Part of a small language model's weights: vocabulary 4096.
Each number is 128 + 32 x the weight over its row's rms, rounded and kept within 0 to 255. Layers, rows and columns count from 0. Numbers have three digits each. The size before them is the row's rms in percent of the matrix's.

# layer 7 MLP down (transposed), 512x192, rms 0.0446, rows 196-267, columns 0-63
089:087115141157137116119085173093110176101116163077153121116147097180144083087121116108123127163078156097138149148160113171255112171119134147130166100255118158115114090127136159162074108149109139
103:142130099135135078120124124157180151161163150131169110138106149131126089175116146133113103167119172099128104082128068117082132115172190175154171100047158124133116140132188203123158061156119102
092:168140178091081153112131122137124098060175151080128129120120127119182092120128109157115163106167184105149124119144162159170192123142108142119118172214147119120078125107128094122136060149067092
108:104140121151165187179115117140122136115131149161150136203109116147083130132077111089124155129176133105166167154153139136129165130151145166112141069191143130174109122095138129065096111161108118
101:137182133109091104132122142161150093176178047113114112136133135042125142115089125112135125126109169136125106104138125114154150085193103102135173097214096089137106119125103182089170159122082141
104:069165076166091202165140178094143160155189112181134080134105155118154192131141145135149108186125141154130173194144138148192111165169141116142163105177122218148116087101153077180158164121166126
096:118101121153166170160176115111131156138126128164138128109112151149126117117135188164137149118185073139195122094120123166133154081119104172114127101162127074111146131145148112121134092060174078
099:131100066208119099138088061158050148179134100154108107133179152146149095159132073158081155152180189106167149129053119120169173112150108112149147125079113114105113150123130136149173138137165119
100:102127110131096140096169121137191160160171174093128199112188106138104097095119166144122137062089095166142132071164118184124154088121071204103148083162133118101128161142199093171132126095146129
098:107130072153120104154095092160146142167184092155115119112139160117096107199124140154164192105182149165156112094104116172115166164163158140124150120094111111112142185148131146138146120110062134
103:109180107155099082179114123101181156155169132139102134121115159146103171126128136150104101129161086166136130140090086043067126086121028109152088110033137136160138116081136156114137089168095138
105:154154080130100174103169128125103123135129085142138094059143141149148145114166083199124139073143109109106154138121113096134122122130095189138099187087148127085122157103204106219158103115143090
108:163114119156124117122114108126152122190116113100136177147130162129122082097129133133094131133111142138137121129083101125122149101120094122165144111105078098116121102159077146115119176103147165
102:111100108155113160120160100098050100116097133170096092187088127129076035113112081095089122104152122187094152097133145145137065105098084181152146098132105127077099129158143122072129065148113133
098:092103142075081089097178117159122129115069117127159110097075158087082103099140104088196186125139106159156109118142125146205162109098088173149143134203122076129124079147172149153093074114138152
112:067017123112149142107159101121158065093140128092137099119114190131189186117175098090153177163132137100086109176094127141106144116054129116120144165113183151110053104191084120150141127130144127
097:106111150158189141127081129113095114065173113086097158131133112128172136105154162067096165171126125051158141201114076157139128153144128097074143157197109147142141158074128127153101101155098211
092:073127085148155157161083116116124166154129184177075158183173117094197170131179141072092109128074101143159135092043199133182122168112159107135155118151116163120116104130149160108142127120132177
098:132143055147140141150166072137117166071109126123132094106132148171079101165096165153102148106109177107108117127077155055112123121090126145105133076087146092146143226134174133172101094102107088
102:123131102141169093151172147061163154156085137185206186148100076117152132117123135128152148150142083129107117100140149120170145066165105133119134068110066116111095122099152132124122201129113197
102:127168182142114080177138092164171151110185123135082173148154120194089090158143155142129166132120105165148131122124105114178179134163130129135159189180129089121142146102182125159114118096074112
112:087153097125151154122167153081166074113169118147146090097097091156083188147183096116128167107122120159112176175135127061118124166117121130131143169124141144097142152087133121112136076177131149
107:142118131085166153076126114144123102137143078106147172143175060138164099127179152184129056140165125174165185164152100127057205143115108116164145178148112098196150107170105084124127146156097136
098:141148142071165169075110167137122113109128162143095128133148164148093084170113168089131194085149101154160123146139142175106137137116149139119117136178168115113124182061088129104146096135119102
106:148082123124116087159131105123202154132084148121088097117163104158130134120143145082141095131050079142179143117094132189113095123156187182132081156069100090156147081121138132142084123163092107
099:175165149122111161067082094090136096153140112140158126123095098131146106127151127086228182120145101138111117139115147133146176146089111131117162097199151138131131091181115092103164170168145140
102:179124153087102109143142159146120125109111165133119089129121183162099140146102127201091154084151156108123129139061154120073139138152182109163176136023165072142116179089105142099151104129064122
113:109123122179176105120144132120123149181157160058114133120115084083170130096136127167142127145168136116123087141055189175086151133098103102142148171072151163128147143098182057134090089080072122
089:133134125118140079136075082100118161112162130152099122115093156100126112141063128122077171164159076086172129104081113101121127143139141196160148114143129126093059167197201146124103103169165130
103:127133120160087075149096066147145162085144098168111178108136111150129146105071152157150173113104108171161157065125215148130085105159144131130140122082152093078125126108142126172085149142117166
106:125146120158131154083076152071104122088126152104101154079131155142112117172094133205102091139135128068059140129132137109099055183135125131101088186087167139157134123111112118127119173122057133
090:070102120164143160133120104072111165193129107101078136149131076156118155099131127135077143144104088096189207116079113110159127150152088086150119117128092124075138105088125177128147121119069172
112:063142102152107186120101080105161089152147097150113158097118120082153099111103127125148117119148108152134168160083149161126149126085066156131161053087150151152128159125109130167152079134119175
110:128129131142143145081115153129221137121167183131080133089108120162146156058144149132177137129104106104106155086109113150143188103108129153146178164109062128102115174140078183143093125182118112
094:167135115150166114192178116144138151151122146115132134125094118149156118206068109161054128132124140106089181148134130114160161132135117114182146149148105121138137181158158152095133095121076158
105:129150106155122157169118161108118166135129118153092091141051192139127100130076106150122100176079163164112122131152116078109097087137168130153121150098119126145119226107141110115118143121088127
104:183119144181169100163149091098079181129152102129112145124158172180121171143061133166112130134117160100159103118098144119125146114114056138148115063024166080143136123147141136157104119113113120
102:119119150095144112126172168104124128076124122115123153151119168102090130097112117137080182082092165108142130192135129171157077153167152113151084135238181122150062062164099128076125190101100154
103:102126161128091130122149099063124132158091112159103106128175117150172146102144118128089084176107125150145137044118116105089121107071132153167158164163136131177139142115178147128204116170154130
111:145167146102108214090183201124093082138113102130048161188086146125115103097145079058131198109152134115117092091140091095054094104102154111118196141077107162108105127113183132126143050075085142
112:164111138182109107128098113137158177099159074156096162151151116113076115088156124096114113125064129180100124101101126104189130187137166126176157155201145164112160134149096060201123185103143118
098:149158135101089125137123164140102086102096111147156068105115107171103127120117091124091087138121104158103080160101128135083139142079129129169085099120112126188126149128098112140112120227128110
084:119166180073098121107154128143136179147091100174144104098142116105078108129099164171202097146062069146111147156161106141155138080102154119116098093088171111157110152154094117112131133120112115
092:090101128167151104186089140122103137186168107156173140156101153175100115197135132145114125115165158135139129109165064162077123130159147087122175131134141087134140160169181146139093082149127050
099:149211133098146126163152118134109133170154128144152110153113131125094126175150148157110148138130130187132085115135164161123121145180117122136158152099157099127108165146140177203148080112170149
096:097124085152083107130133132073088146093092131180095148154102063143111128154110144135155118161085137147132136161138086129159130139148089167133164064164144218135130106073166148129121157130058164
079:134120106245127091188192132086145149136097149154149117094185072123138182127209159164120070161152150102242071165146107110094060137141126091137118151033030124148163105108125172127123177120124150
116:072156110141155194108089067108092109095130167120156082103104164083149184116095123121154114139142167090076105157122173141105150145090152196151125165056162129178140175117147079182153134150123163
108:184150102127079151108156159128114153117119142138119099137113175113121117147119129143144131082163215149116069156063110116086144198089171039149096131014121109118111149174097116072170088094123095
111:134127146139161158127154117090092199118125141108103145120124119153142107140138186112091179119099126163179188165136078095108129070047179158094136121149091102173095127154175130085167127123129106
099:114130108056153169109051187137080175142077187136113067145059134108134160159111096129097114106120110170130133125078142183099072138127116166079156099129137140115111104092141135131138101096093111
088:144080157154119102129140099076146103157136098091149106106135065156110151091166122106191085134088101143119066166131127069133119129141101109179119165151117181141132089133133105156132180114129154
099:109117104123185112148114112114131161174089107080102143174103099073167105138168136137106144067107143168113137130054158103186152125188164132123174112192083095108202085137122167168093139124113097
099:096019118114147141109151086118120160087137110131093124127127097112094190059096092094116131133118106190112159106149104069215123113102128144122141111208108124145113104149122148059104117200161195
105:142070155145139172134147134125131111186123145160175133129215187117110163127128118105086061177149145150115159092161110143223125099151120129161157181197179166164104114162107127172101158142107104
104:137106132141203162092111149126148113155078107202143093113080067121147018103116093142190138058124177043124114135092094114178140109123118133192170088124131084154177135175130167141167175112096122
095:147139101094141058118109127086097141129099101182192160147134173114075123070149135124102084153064087131110119192164121114166108135144100099117098160176073173110111134177140136119123141069172187
096:075150135159097198111119153066130113141144163121133139127111058095107170128150113073174116070084099138167118160156104126114121095097126116125107166102150136071161089154130063076120142109164177
121:124109088081078163133162139127114115087065162140084083095127134178117083113097144117134098148122169133104069132195167191089160088141169160080149110101139114111123151076089121127105107167146110
100:174097114136148062188143146170150135105102086112086144122095205144158143089094078105100091174116141141147105087105138149128063143171155109145132175056151155193128114185153132118119119115110145
098:113100117166121088133108100146095160160119103095071107084135150137120101174127145107110124160098077167155058102140127118067084122103115099158224099136136094098157152089104137159058154116108086
104:136121143136086123120175108157152146121119112138080147086141142066096149155155142166117079103134104167118147097096132154204151086110136143151153176144078154107124098083128115147139096132123154
093:131185142115112127141111079164148185123132145112153099142135145150105146188094107106142172177085115136130189160144106190011076085063089167142173155040108147088147121119122089133121109073092132
101:141140134149122131153141123113137101119123114132120131151129123119158118145150104127119142108129143152121093124080120104146113128137187167169158112214079134162157122223147186082126182110081214
104:122176125133199165147131115148105159120073159117162145120081111067186125122128095088096155114174092088125079122164126084128131172086169149080106125123158125085119148130200143138150085147073149
100:129078136164144145137098148195130137156113116092125170086186139097082082138091059137097127164194130072130183132132146096099091108126067107118130159077157176121086089142126108092111137138106138
091:159130149103067123169144139190148131078140194122132085139096151115128095143110158160139091084137158092107166161114122129153138100102109122120064060122191168188169142145134079147191121131147069
103:192117091069119154128121084141132164074126087169127118130136125210149159131105113105105129150155121135150133099155116163132107128112127201144138036218154187101123102107169107121164096120088131
095:155117093093132108086093111108076079168120105141117131146114105122079154129132114079097117151102122156143063123205129138132115160131082232075182148255139095109123134113136134067103121101142107
104:051116108102125127076138128119139084119124145120108116090159147139184096124126072088150157132213184197033112127070176111130146072106147141148097150088120144133095201120132111186140161143105108
094:102111086087174152125165092130100120062091114076178078135108139156124141093136150158127130092126084147183143142114138132074136127139121119160161158096083150135143140071135180093117144101133112
105:096110055137153142141224173112103126122132112166150140136175058124125123131138117142090130157161172207150101142132173152109123095148157139092098088071213140114136124095162130095151115131096175
# layer 7 MLP gate, 512x192, rms 0.0481, rows 197-267, columns 0-63
085:104118071110161150149071128120082210133084122159081138131194150160159165087152126185082149156147129108081089112114167212096091154085119095188167088126076116141161169156157068135116122174077077
093:138111087139146114144127101156130122117135152142133143178105202153130152171186133183134163083109180151127124209104137130073155127090125146133132136082112201086105119154095131130136139123111203
120:097117118140180190091159071143163126186117095025142114109119124105153092169101169131148153155158122145119132163137158114166146105144107167153165149151141146144107153124109128123093163175100153
104:134158121176151174160091076166052139161133148163145079126099130128148068129151111085176130105125101107141101170176102073061162126170160140142129159127138083121141174144133183123151183104065168
111:209169116046068106101152126176156115097146159080122148155097168165102139150115129163147124135115144137093133069141093143103128185131103170106108126140131194155151152155133109085096185115085146
101:148167153128164189110043135105155160130189120152173177132144165139133118081091101146166149181135163077116128135061102108139119181151142100092159140087146135134120108118115152132106149133146160
092:142114125129171160163124161077092135149122054153170138160161158145140100158135100100090117108133135110159129120070175092107165185103097119140131121102127087126156141159115105174153162128120143
111:143166128087164136147160136141133150101148159108113103125164161153098098151153125164122100129117136087129162144125127151103164107125166130124164099171139112152123193128118111171140098140090148
091:129132139150085057113126143133197195199123118093119130140147170151115074178114106095112129141104108103082172136088099088026090172133114151162154094085140143102145190160174158101207107140105141
109:132134060136155142126115163132126155137120165122128128142149119137141139119136118142119119128147139175122148130110094159133144068098138136160104117165151065101106100100166074112158132146142161
099:136130165130112085149128136120158112101140087178112163104113145185146111190119082092127154125158211118133171160103154145117133033105116163190178102138127107117086184154152111155161143159074138
101:109133115090134140171123135117128129130181123129086094152123084077078093126118106107094120149109233162047087086128128140110109054142136147155122163141168142141107138091120128143158166113165085
110:124072123169063117158110087130130095121139145105109091119141110128169116110083130139086133091188101106123148133101111169096098132126187186158171168136108121060162192045141132089111109163130094
101:177148086158145136090089166165096149070089135141097114131139115168168115122043101135130169138112152111120125121145103133166149153135147163182126143084156169133137151179117129133106078173102150
104:098038118064089145173191102092106097139131121084159143106131175104114151128143111079084166136144109125092086113119157139087196137119117126134143157147121113100134100092121153131148164145162105
095:123128115093111121126086132114149127143112121113152170069151110140167173142103164122140137152103164143082154156117132162135106122137124110076122119151126127154146118136130123132083162166118119
095:131123121116133158137161216119142077123130134113053127127116110115121130148118087100144161120095143138132135104174080127159152124080113136171175133128201087177120116140189130156170109130140156
082:087183135147150139116070105139144121107160101143142148118131121121166161060117149132107137147039109098147128128120086144127151108112147108134161150113113121079166167114157162180148128181131138
090:097082143139107094100054164123062160100081137141116134143099139135182065128136126144147069087127116095202107172152175129154103138143128216166132111180164078135111091153118150085106116151123111
090:202096149115139127144124125155108124104094147125111142147164147126112134129106146166134132189174173159184116070071118169160105075126061112177096107142108071134091166081137121142103153139146112
104:110167126160146096131130118135129170113177083149152120154115064173214128136083110077085174123185203042129080179131102108180171097108125086119148101102135109136140099140122128141156140101151108
111:176121146087122128139128155151132120145133065083145137154137131119105100125076152115211121130167108065074132100171111110137214051186149155158131091163107170153097145107143161101159121118131141
112:122142202139147149117126128080088131118118153178128125084155153140114146125131146017170083190123151167088076124137104093141103089132141168215184103132093128165093176105103125133139183121110080
106:179080121082116079139212164115104105161112100180133103102123098071142086104120120130119098118133167082211101079116072090113108154141083077136175050144180154139129112086142128065151118064127110
112:109082129133141107131142128108096183087171152158096163126121129170168149127103112115116130150105146105131135073109126153118080127134109166145120156104126131159117112098090199099077168183077113
098:146112089153160128123077171171140121104128117076100118110105119116140190178157088094154170162102182075110151093118112179130130097168053095146165072103108158157143072122124070139149113109111165
117:106146131126085129096141177157110116155179095156063103114082074173145063141105186084127151087118122153078135192128100167102137168139145156042160118080207173189126144134166080103177170146159127
086:101075212133128109093113156134169153093151151102149189154085101119169110129121113120149145090084105096107148209165178149161126150115151147102128107092152140146124115144111100142193134103177097
094:127199150175146126144200096143125162130157165148103124089123127204156083184140117079125118139106122155125143146119157108080140080091128216131113141113221087166129133103130170087099136149115147
100:099079158100139104086112113160111135177092120095173087120157086062169134098134135159116121175127134149101124125099207115097105158140124095118177140139199175174157149113126111097090148131110135
093:138071100162158134145148146105154088112126075079181120119141162112181113121158147100091135144167107113144167152098196086107115153167185084076179137081064157123120110105130131142083088095078148
109:155119130089138131142131138112135154120173104109130078111104220149173189176079094141123134125122181107123131124113121162159171144146144142091104113170136175188120153105149130094146138100151155
113:141098088096125154073098081080094106156110142171123115120170128125102091142115154176124116083128132119101127073076214159091109167122128123163183098107156152191139155126118146126136122110153133
090:113155137074128126164131091187135176126088152110143089114115203152187110150094115088067143100105134112122131092145146093061175193116127146079139191078151102111102158170087147105095083179090113
101:162151183097095177101130112117078138135201111128162148093157118109108142146113145217123100127147134079103160159100182142134140130162133057112179103146148077070104148102124152095144105120123154
089:151143064145174114159113081166143113106103153130154145145111120071142074144128133094152168105127111130110171088096082185127158173088150114153155175112106153170095170155154092087151150033117135
100:204126116185153118123095159074137110099130109107111135083158131074110105102130087107118105162152149125172108116077099096071132110094127084174151124143139102139175139181112161116146122195131144
111:149168183098146129099160094120149116121117181158113087175123100132135073157174133112124125129153127136165114140122110066120190081101073151187151132094075162140134175120133135106169144136128123
111:128089121144139127076094155124138101167098134120105068143178106154121097169119143133105129159136210121125103140149109161104099163130090160121138103142142146109129159065108094098117134169120075
120:100060127187113117168117087097151158150147119067073113131084152132154146121081135110084098131155178118090139076142095163114120168129144076206159132158164156178104139138137155067163096097156158
096:164160144144136098138174108154170133153125134100152079139072127118148185121125140189125121076137104153105143092100114106057100151185112157151172095125134189108121121062087106150146135108068108
087:161097118164148117158138122141140163124166153076113111101143142156154096114096108163088143086178134135072140129064102071115134134166160180123108105171190130120163076071147144079156133131106138
084:145178171166145149166129124105158172085087114136156113131148120151136092078194116114131126092186149111120084128146157107071136138113171139110166114126161096160129098087122137133158162135115189
097:118127130148084085122128155189131129129102125077146096115047096129142138093122102138171156168132130068146121174155151132143078145129192208095163129121159146112131119130129172167102054199166115
105:060184114179187156125134137103084135122148132167121100165154138124109110148133122117107154148115255131130077122062112163095131134104156132135123149147160131159082115160183120087125145097138155
082:084117143185133169186197078111138095148152106152104173150092103132185173075155124096140124158103082147083109103152125141115140146145136123151126144127177149136146124051159153119111158141135062
103:099101097127103124125147170179132096092113104171122150156104113141108138098139116135163141102190154190148174072108147173171132131150109100128101175157105111187164117073120103095129097142102104
112:130135138112086128116067173096127154128090176131122113104123131171138122161139177159156086139191161127121076178129158137104112168172116166102128148142162105168123087119194118104153133143085106
116:133128106126106124081132122153114119150109150174123106148158104117089109090152113146137051156138161164046095119078160110105144111171140115117154120156114186201153198119120118138156094147134158
107:097149169099154126156132141133129153119172159135199143135157070094175097114138113158123109126146137184163160091132124097120120130164088125106143177160148099154195168170215127105096165196106124
094:156080083164188107146126109144117132116118160198139114087079143142146137154133123125133175129138066105106137117112146139095133160126137131100091121077126111122091158125128091142206128192096134
095:159141125117177148125108112133085122145099151178153116134143082116111157127093163098112191179117126171090117141067108095135134167108134149147118116163135143154168130102147163139113133151182174
096:084101130099098109074152147155149141094096154155088176150165106050111122103097098153174115117194093134115123122141101186127139128124151107112224094124122174148125152093113088138063177076097140
108:101200033137127110078140160131121168115088137143066170094080109137191119141160155164180175116154108136109133109144140129134140134139114159103161137112128131128160094067102189074142088082156198
102:145103144083120164104122165130143116155182155060103100136125101128107146159121143173124100137148146161101121089113082120146165122140037118095168116122099055100151156121125143164148125152157178
098:063142121125121077131140169147123121092108196135158126114142108129124111115147080086047102147151104118085125175067120155137119140191134114076149093172093131129138073137102136134130139149081138
082:082128122151140135131075121171105131132103121195074108080131101144158132149133155159079150147145144152125107114136150145130097187097141142136142114083127127125119193106162181164109114125119072
117:128158135091096129146122101154043141078109110149192106139104110158183148076106157133155151135139135068136147149120126113151187168125158181053098136128141077142156134158052123090066157142104094
106:093100137162074161139074119127040075153125117153108068157148047088147123136114158150068184143111153127105089132081126161130125083088151136172149147142142145100117137154165134128174137119169119
105:148093144106182149129166150138144127069137094077088141122121116148133105114196111109068220121107107142109109123077061124162120109126115158103134057112119088091119132115160109069187106104102096
112:223069151084179095122158173144169152146114129091171077125114135197163135136096090126142107099125186143113102186103201129046180125130127143202110124140125141128154107150136164131101140123109081
086:172132151118168149080115069139101087107088127149152182150084090182156108113123147164120115183153073125169151117104098186160161128131189172191206097143126186129093114077138070072121146204106102
101:107124127128146150115157132175137159144092123099115137084090156124122078145087133094198069132146163119183070116123116066112145112192161169102102201112149095129054176077127140046135107096148172
095:132132107125116133138160121099111121050152147126072108118065148114131126057062080113117129130050130149154070114109134177136044134152154099146137091129172159169133146153135118210150140133160136
096:146122094152138113137056124143132145136169130105084122112128143106122087128103127140108101136085140100132149151108109098065119103123163105093062065106127035148115118081189137137156078176097078
097:099157147143102132137152097100146127171038174078058147077084090164132168093148134135095126172120104205092113090100173203150116084130130165128172110134108101126112134151138156140080134149073113
114:177103113100176142127139125140124084129175118217143096165182185180146080128104168073102139151098126170144133146124076070111117090125126196109169112107086112147114191114102159140154158096137075
089:124053104100082193121137084082141105086098117110160133122167132112102187134134127076123100145096169086146082109049166139117149110105113128115112071086118098126102096120159143137100084156169130
103:163182144154088153131085115120109119092121068200186116105154137155118084093158109167155105106168098187121128072049082130164090097109133135106161162133127126123088234156136109130140072130119119
094:107101165074138141090125131130165107131133102123111146149169122094113124086126177174097122100145128087088203128092158144104124056132023125112137121104107150133156100069163129062123122086117109
097:098098075148098129137083120147122133155066119154137142082059129128134118173111122175146178122123084167081140067186111152099141157145100128187101141143096106142160130114117072108166067157109139
# layer 7 MLP up, 512x192, rms 0.0476, rows 197-267, columns 0-63
101:121158106158081119092166088164136154211124134176099117171085191167097071110134136100077093142162147129111152098132085124133153067125225145112201138156100131141095113131113156128168172117129109
098:128176111200137109130064177195103161104182146091096110101155108129145158119190071102090138122130164087142125125185150077145169082107146145148136097137118097143147087131140048123165109092176102
106:124121116130112120096107186186090131065152140077140121109182125116129164082149111207166150112092087111144195077124151106141121163220147129118080128117138174137096104133186104158095128173105108
108:168151135098172111132157165142101165138147160101073127175085146121141138168102087099129166159106181136051090168182129091069095076128143100143135118134085121154197118157108135057090091124122147
097:112196158128135092132223121169160123152098121092086131133078157132127126099106125199111126133110132112051127133136115110138126137207126099063118139156103137061151119103097162101137206102130125
097:094119117153115172116146118113099081187140185071133099151125111077092109110168140062154084063110109148101147118123131169167142151141082125099112102150110107161109117109159138189115146126072117
101:120123100151115078179190057153091156167099143200085110084144142092125126219133138150130171161157151100127137137146137105124113101155144132161159125121136170154080155097167174077134048168098119
109:167125100210090106187140124139122091131121117163118115038090098176155172153160124083095121109124115143112085061172152135175132104177070126164078100113126112106155072113120095089109136147125142
087:178175077163146139182134071143135072147116163111105153137154125168137122132125126179114130141124171142143133113114130172141132119153086134168217118097100100132101152061119144115134142067115110
104:135162131083133088088165161146089122129191127191128152127144100144121139162133161049098096107145088113132075150126108089115086143129074118138145178122100161150092210165129140137093123126139151
104:045118109108162130063130140121078160187138126071108070153162141082107115138144118136086107116141105095113179150143135173110099133085101177077159072143090120096112156132124084104142109106075089
101:162123165105125118077127167127115174100107095085164128090156201156147075146101077156163121136053120076206178180133048117119133186147132104145127190121124165098159072136114133194162115129111122
102:102117137087160079081143127135176175137097153132112063136152206165154171054188102158121127123177096108145125143140131113107059158139178175153118196069187145069111119129042141197143158141114138
099:120115145116147102164101123136124082066122130098059145132069128085110119171140079143105108102104097144161104194097039179151126141124120185099091148114129177099139090154145087065086155130151176
108:130139130140103124098149122105130104162115123202093108142169136130124124145100118111120113139184161107193127100103129083145092162111111099153154053145148098184084211142103131138116127155046192
101:145083123170126083105124132155073130117119165120106178121110105156066146104068139124111151169071133180187139204173177150079137114109138114109119141085106123160179010073079161185082125144147136
093:175116109137042104094155152151103079147145101094062148110118099153128099146089107160176144137133148132163145136165068147147119133065111161103148076121134099135114128065110090100075075174128162
097:117130086152099109138177080186112129130139078193148108196158107091119076241174176134150111122172168158076142155126098073114114139123118139141106145108161089174114096118115092120126135081161146
093:131142143115133135168067078115145158137083134168100153096157128136129067074085138123122101094096083112157072162078115133147143167167158180109120158202221120105139037085113157128112157102168110
100:107216132152116097177201109173113142130164077138164056057095165170179029156110113145100133109115123132110151142108122071146159166159154141124105148176126112085161103117154177140167090125016130
107:166131108071108092087092145141103085148127114128162112102094167096177044145090147057054157108154098092164149094106124166127150158169070175111095107132166105047142088122055154158098092151123159
106:137117134183131115157132114117154162162161148161090116150092090180151144065100109147120090115162186137087126144099116143110083158149127179128107129118182093181112115145045103161129125112107138
101:137171091115044160168115111121167178144115165091109123139095127123177114136208141195152149176115126124136134176137136115095090151121174173129155124141110100178127215182178111103149131126094117
103:122124194105061096086213182137116148135049141130123113121114147131164142100082089103104131091089136085121156084177101111090118121116110124149142129159066133131104125137183141100163134141078113
097:154118143159106094083131151093149096111137135191169150157099129166136126127128087085152090120093130112169146081167097145163131129118091127134129192123129186124092097179104151107157199158128160
096:070095168118121043102157069100122133134198102113188097092146152137138065161089155158138091139154108151097116135070128148137102108119165199096112147067129123120080100113130185174135069110133106
105:152174136101169148107150135102091142134082071159123114185137100130136112148109104105113098155109138125102110132103168120168205048107120067179139153102096144118072103155166205081152087105167107
094:090161101070163118120152105084135100124047085143089110124172109070111111110192118127137135200142132122143126160152089105112132145127117072119169134136117094113089154099095104140016156156102113
098:145086079141111119109141144080052087155132113137094094131153158087110118098122127138173191167129151114149158122087136194144117177147082094157100153113087208136094169083184128135153145162127157
104:171086153138120125105097102122142087149095115102099127133177123124109129131179125136134110145086107131118109149096115096121137153094104072183166094110101100158091133124130105151170162154125065
097:124200134091129115108178133137165117114083100124151092114116143125178110126133149057140173093139140188100096138118134084107113082151147162109077172100204116114113127146118120170130112144112208
101:136191104099161128114140121126124117159099159114127154114119143101090121127115094116162106165107120157142135101155098150071114101147124184116121152141121161133141110143090156156113111124077107
103:174198157165130121092196195125095113089122135151115133097166150117173116095138130160105157178072122099126123087142159101126118135054155180148123130113089127062153159165087103161169168141132112
100:211114121127137126131127116153106129106148126176070102097165138151119135153183185165106069123161175101119182098080089135178134068136122124148147136169143097133137174080132114145195159110143127
101:055154160123157119120170095155145100102128164141137179086104118139136102117114127165193107083122141113135116104112147178126092132167116134155084116141125127125138092151163125153118130196132061
102:166085118113158090103156145140149126129129091205069109099131113176137122145124140166094130114187168124148128111094158114151097084110110155170102079124150165149104120094106183154090080154140138
104:124104182106121133099098096098125165108114151125111129180135168193129094148134162128124118114130075134149095134147146143167132192187151127072124094136082115100125067110107051167111104111154130
103:128145146111137108124143113152152173163126147119148082118084074076188118143148118087100087139126059078143178151142103127153123123081139107108141140060172212149164108143117127108166159143151143
104:101160176047170115182134103060062170164156088161123125125104141087183116074173125109179150140135188128120138106146164139176055139079156107092124126143122105154079179123190106116112124137176131
108:084142114132122190143091161108201125157070147153093145153108111152132139145201101164146108143112127163147109139158148114101098164158200110181092151106129112216142096154034096204142158120126110
098:113070116195093212087115115125111129146111155115149203134132164115192088100120155100149097197114123179118176130107072085157128133086150174125119165156100110063101121152105130091128107138091143
091:063244202104113078140145094128133100138097149121103138130117074165107100137125164086104119128108091103156108134127104125130140089140142076094121121185114132123179128127142150142144144107125087
091:116096122161153145128095119169121100137109169160184104134099115070087156109153177113115187155152160121130154101149108207147179094133150107137136163093153160099062112085110167142157117104139180
104:153081127134121148136158099118100156089157078103148123173154122102150109131176098114100077131104097093088097160136212151106179124133108087151154112094127104156169103121112144143121084138166200
099:062168132143157138108153099151129165222166114127112102138145186096122125149126127166148138099151112086127171085133157173091166121116189104104182106117156098138100095159096120135089110098159172
091:116110148125102133131095159118118180162209137111105105123064136067183120162125128146147097120159100099079116081130207154104107131109121183146152150151111106116100124131105125132117103190131139
104:164169061043138157108120147155102134107144124126117131088091154148097154130062180135070115167129067108110131135182172138187135134162173098091127125141136073164155120157111139147122191059136129
105:113134061152119187139140099137120160166070159120086126153107102104191170152179166127101144146116129152113085131124101072074163074085111087109152146124185107104120134086168145083103060163141079
102:185096157107117149180155099133113097113133136184094130120105133187157085127142097182104100169150115135129105141168122120151164168113080096153135095180095137127108172177141118188102119182093066
100:174100171147197134152184141137168094141163155119100090118180101118106161092170145115106202133107109086165128146137113149083170115099087168171094152112062107097100221130083128093148145111063134
098:143061121156154136093080125124140064089165157142141148106100126112122168102138076072153127088107101169108115112157119106162112126136131115138093099137069115143135113134093119077105134160110167
101:128099104122115148075143124084159092126105127127189112115216126103084119173161161102082217156131132118144141112147150138123102152099106089162109106165096125120113045104144145189097143153117164
101:110083123129094126172164129082063086101154162139083149096101132074165137103141094175152146101192118160190063110146139090136137141114123138117133132185129107130100136144093098097097152114139143
107:114169138133160121135176115113112124197153147157163164137124122160134033139063145139128132093100119126099162108127096225160094124144164105128118169136091127103151075197161126059078143139122097
099:134102105134070064111096111186134202131113170164073111093107160115134155114138131146114121129162093147155145146135165122142133134144159157162140101168097173125143146129084117119164098106085077
099:102075176062158195186138149123099126123121137166121088119139103159148162120122079106149144130153162069176142162134069122139067148176153156120161187145160134107037166158146126151143146153091162
100:071144143127136171083090172083149119146076180113106150138114120047142145141130093147129119109088106152151124157163133116182134136139120109095113173194127139128145117129103061083038147134180153
108:120090134137136131154135073134184161150145106099094150122163093119131145175112141140124131166070160104148120149132146119103065137152128176174140119106135123176085122148107154193150074145157080
104:141148181105102142145119131106096116060143146128171143139169062072133132110144096149177127127102168121113116125131126127137131123141101142102193130074115080124196145098103070117076142152138159
098:192141126124110154136110117177085143106084130132150087106145173137170102049199106148128087130163108120202084095159158113091088154124122069120164098150102109147123120140131130098152173140141145
109:094087118139051098139103105095092118092171101149097183074121148078154093087112161162070156177113154124220169117158172109165124084156141126100144105101119085038157135069167100157137068106112119
098:080077135121106123142173146125078120101122128078109082130153157100191139111129115117119168101140084125100124162133116141135112116140091098104102154100061106124142118152137157172131119124091101
101:098169145173129183151110095158144147139076111161093107140093146082126131087141129171144123129141087154138125125173080095147113095178147135138119131075114087103096157090167114072086107111190152
099:126068145115167155101122081130099113157147112130196140171155120148134150139154185076067079112149098123107173134110106121124165159118186124100075090145083136175140144098151175174127140153133098
099:134091119162107132108155143100103113136141118159110085101057133162195112173168078094170142113123082126105064109168127116188169150103095098121209141154123134119085112132089142106111122151174183
097:117101115124139070094123157138148170133179090103133116159178148134143149154184084129121057151146107078057176179091116125071153099118126114081163102117114126170134104180102185071130120150153161
099:111136173055111091117141123125105120104113061100132086134095114111109114129138127145103154122164150121159176104147194104134153126141125132160088113129151122097127076113147147160127091078079165
089:133107159199095090116136091096118130123142117129144158148133198130143112214131163143073122115175084190141180085167128148136107112105067079146092077092163058139163130109159095125074065116113069
107:129093119148176101106130213176120174131069124100130084130119134120138093161077129114146135153083122066090161139172116115143216129129112171131097143123100124118168179169062121159132154094121202
102:148090200116143181104093150094158151170108133189122171103142131156135150096152141123118161147173174149102160126176166102135153092156064106130121144121137095096120128091100126147159141115134121
100:147155138124070093144113152164155154123104164134173081185119103121173136080127220132166158131139160158100181073152165173148176139165126124142084104104183159176109098145057133130109097083147145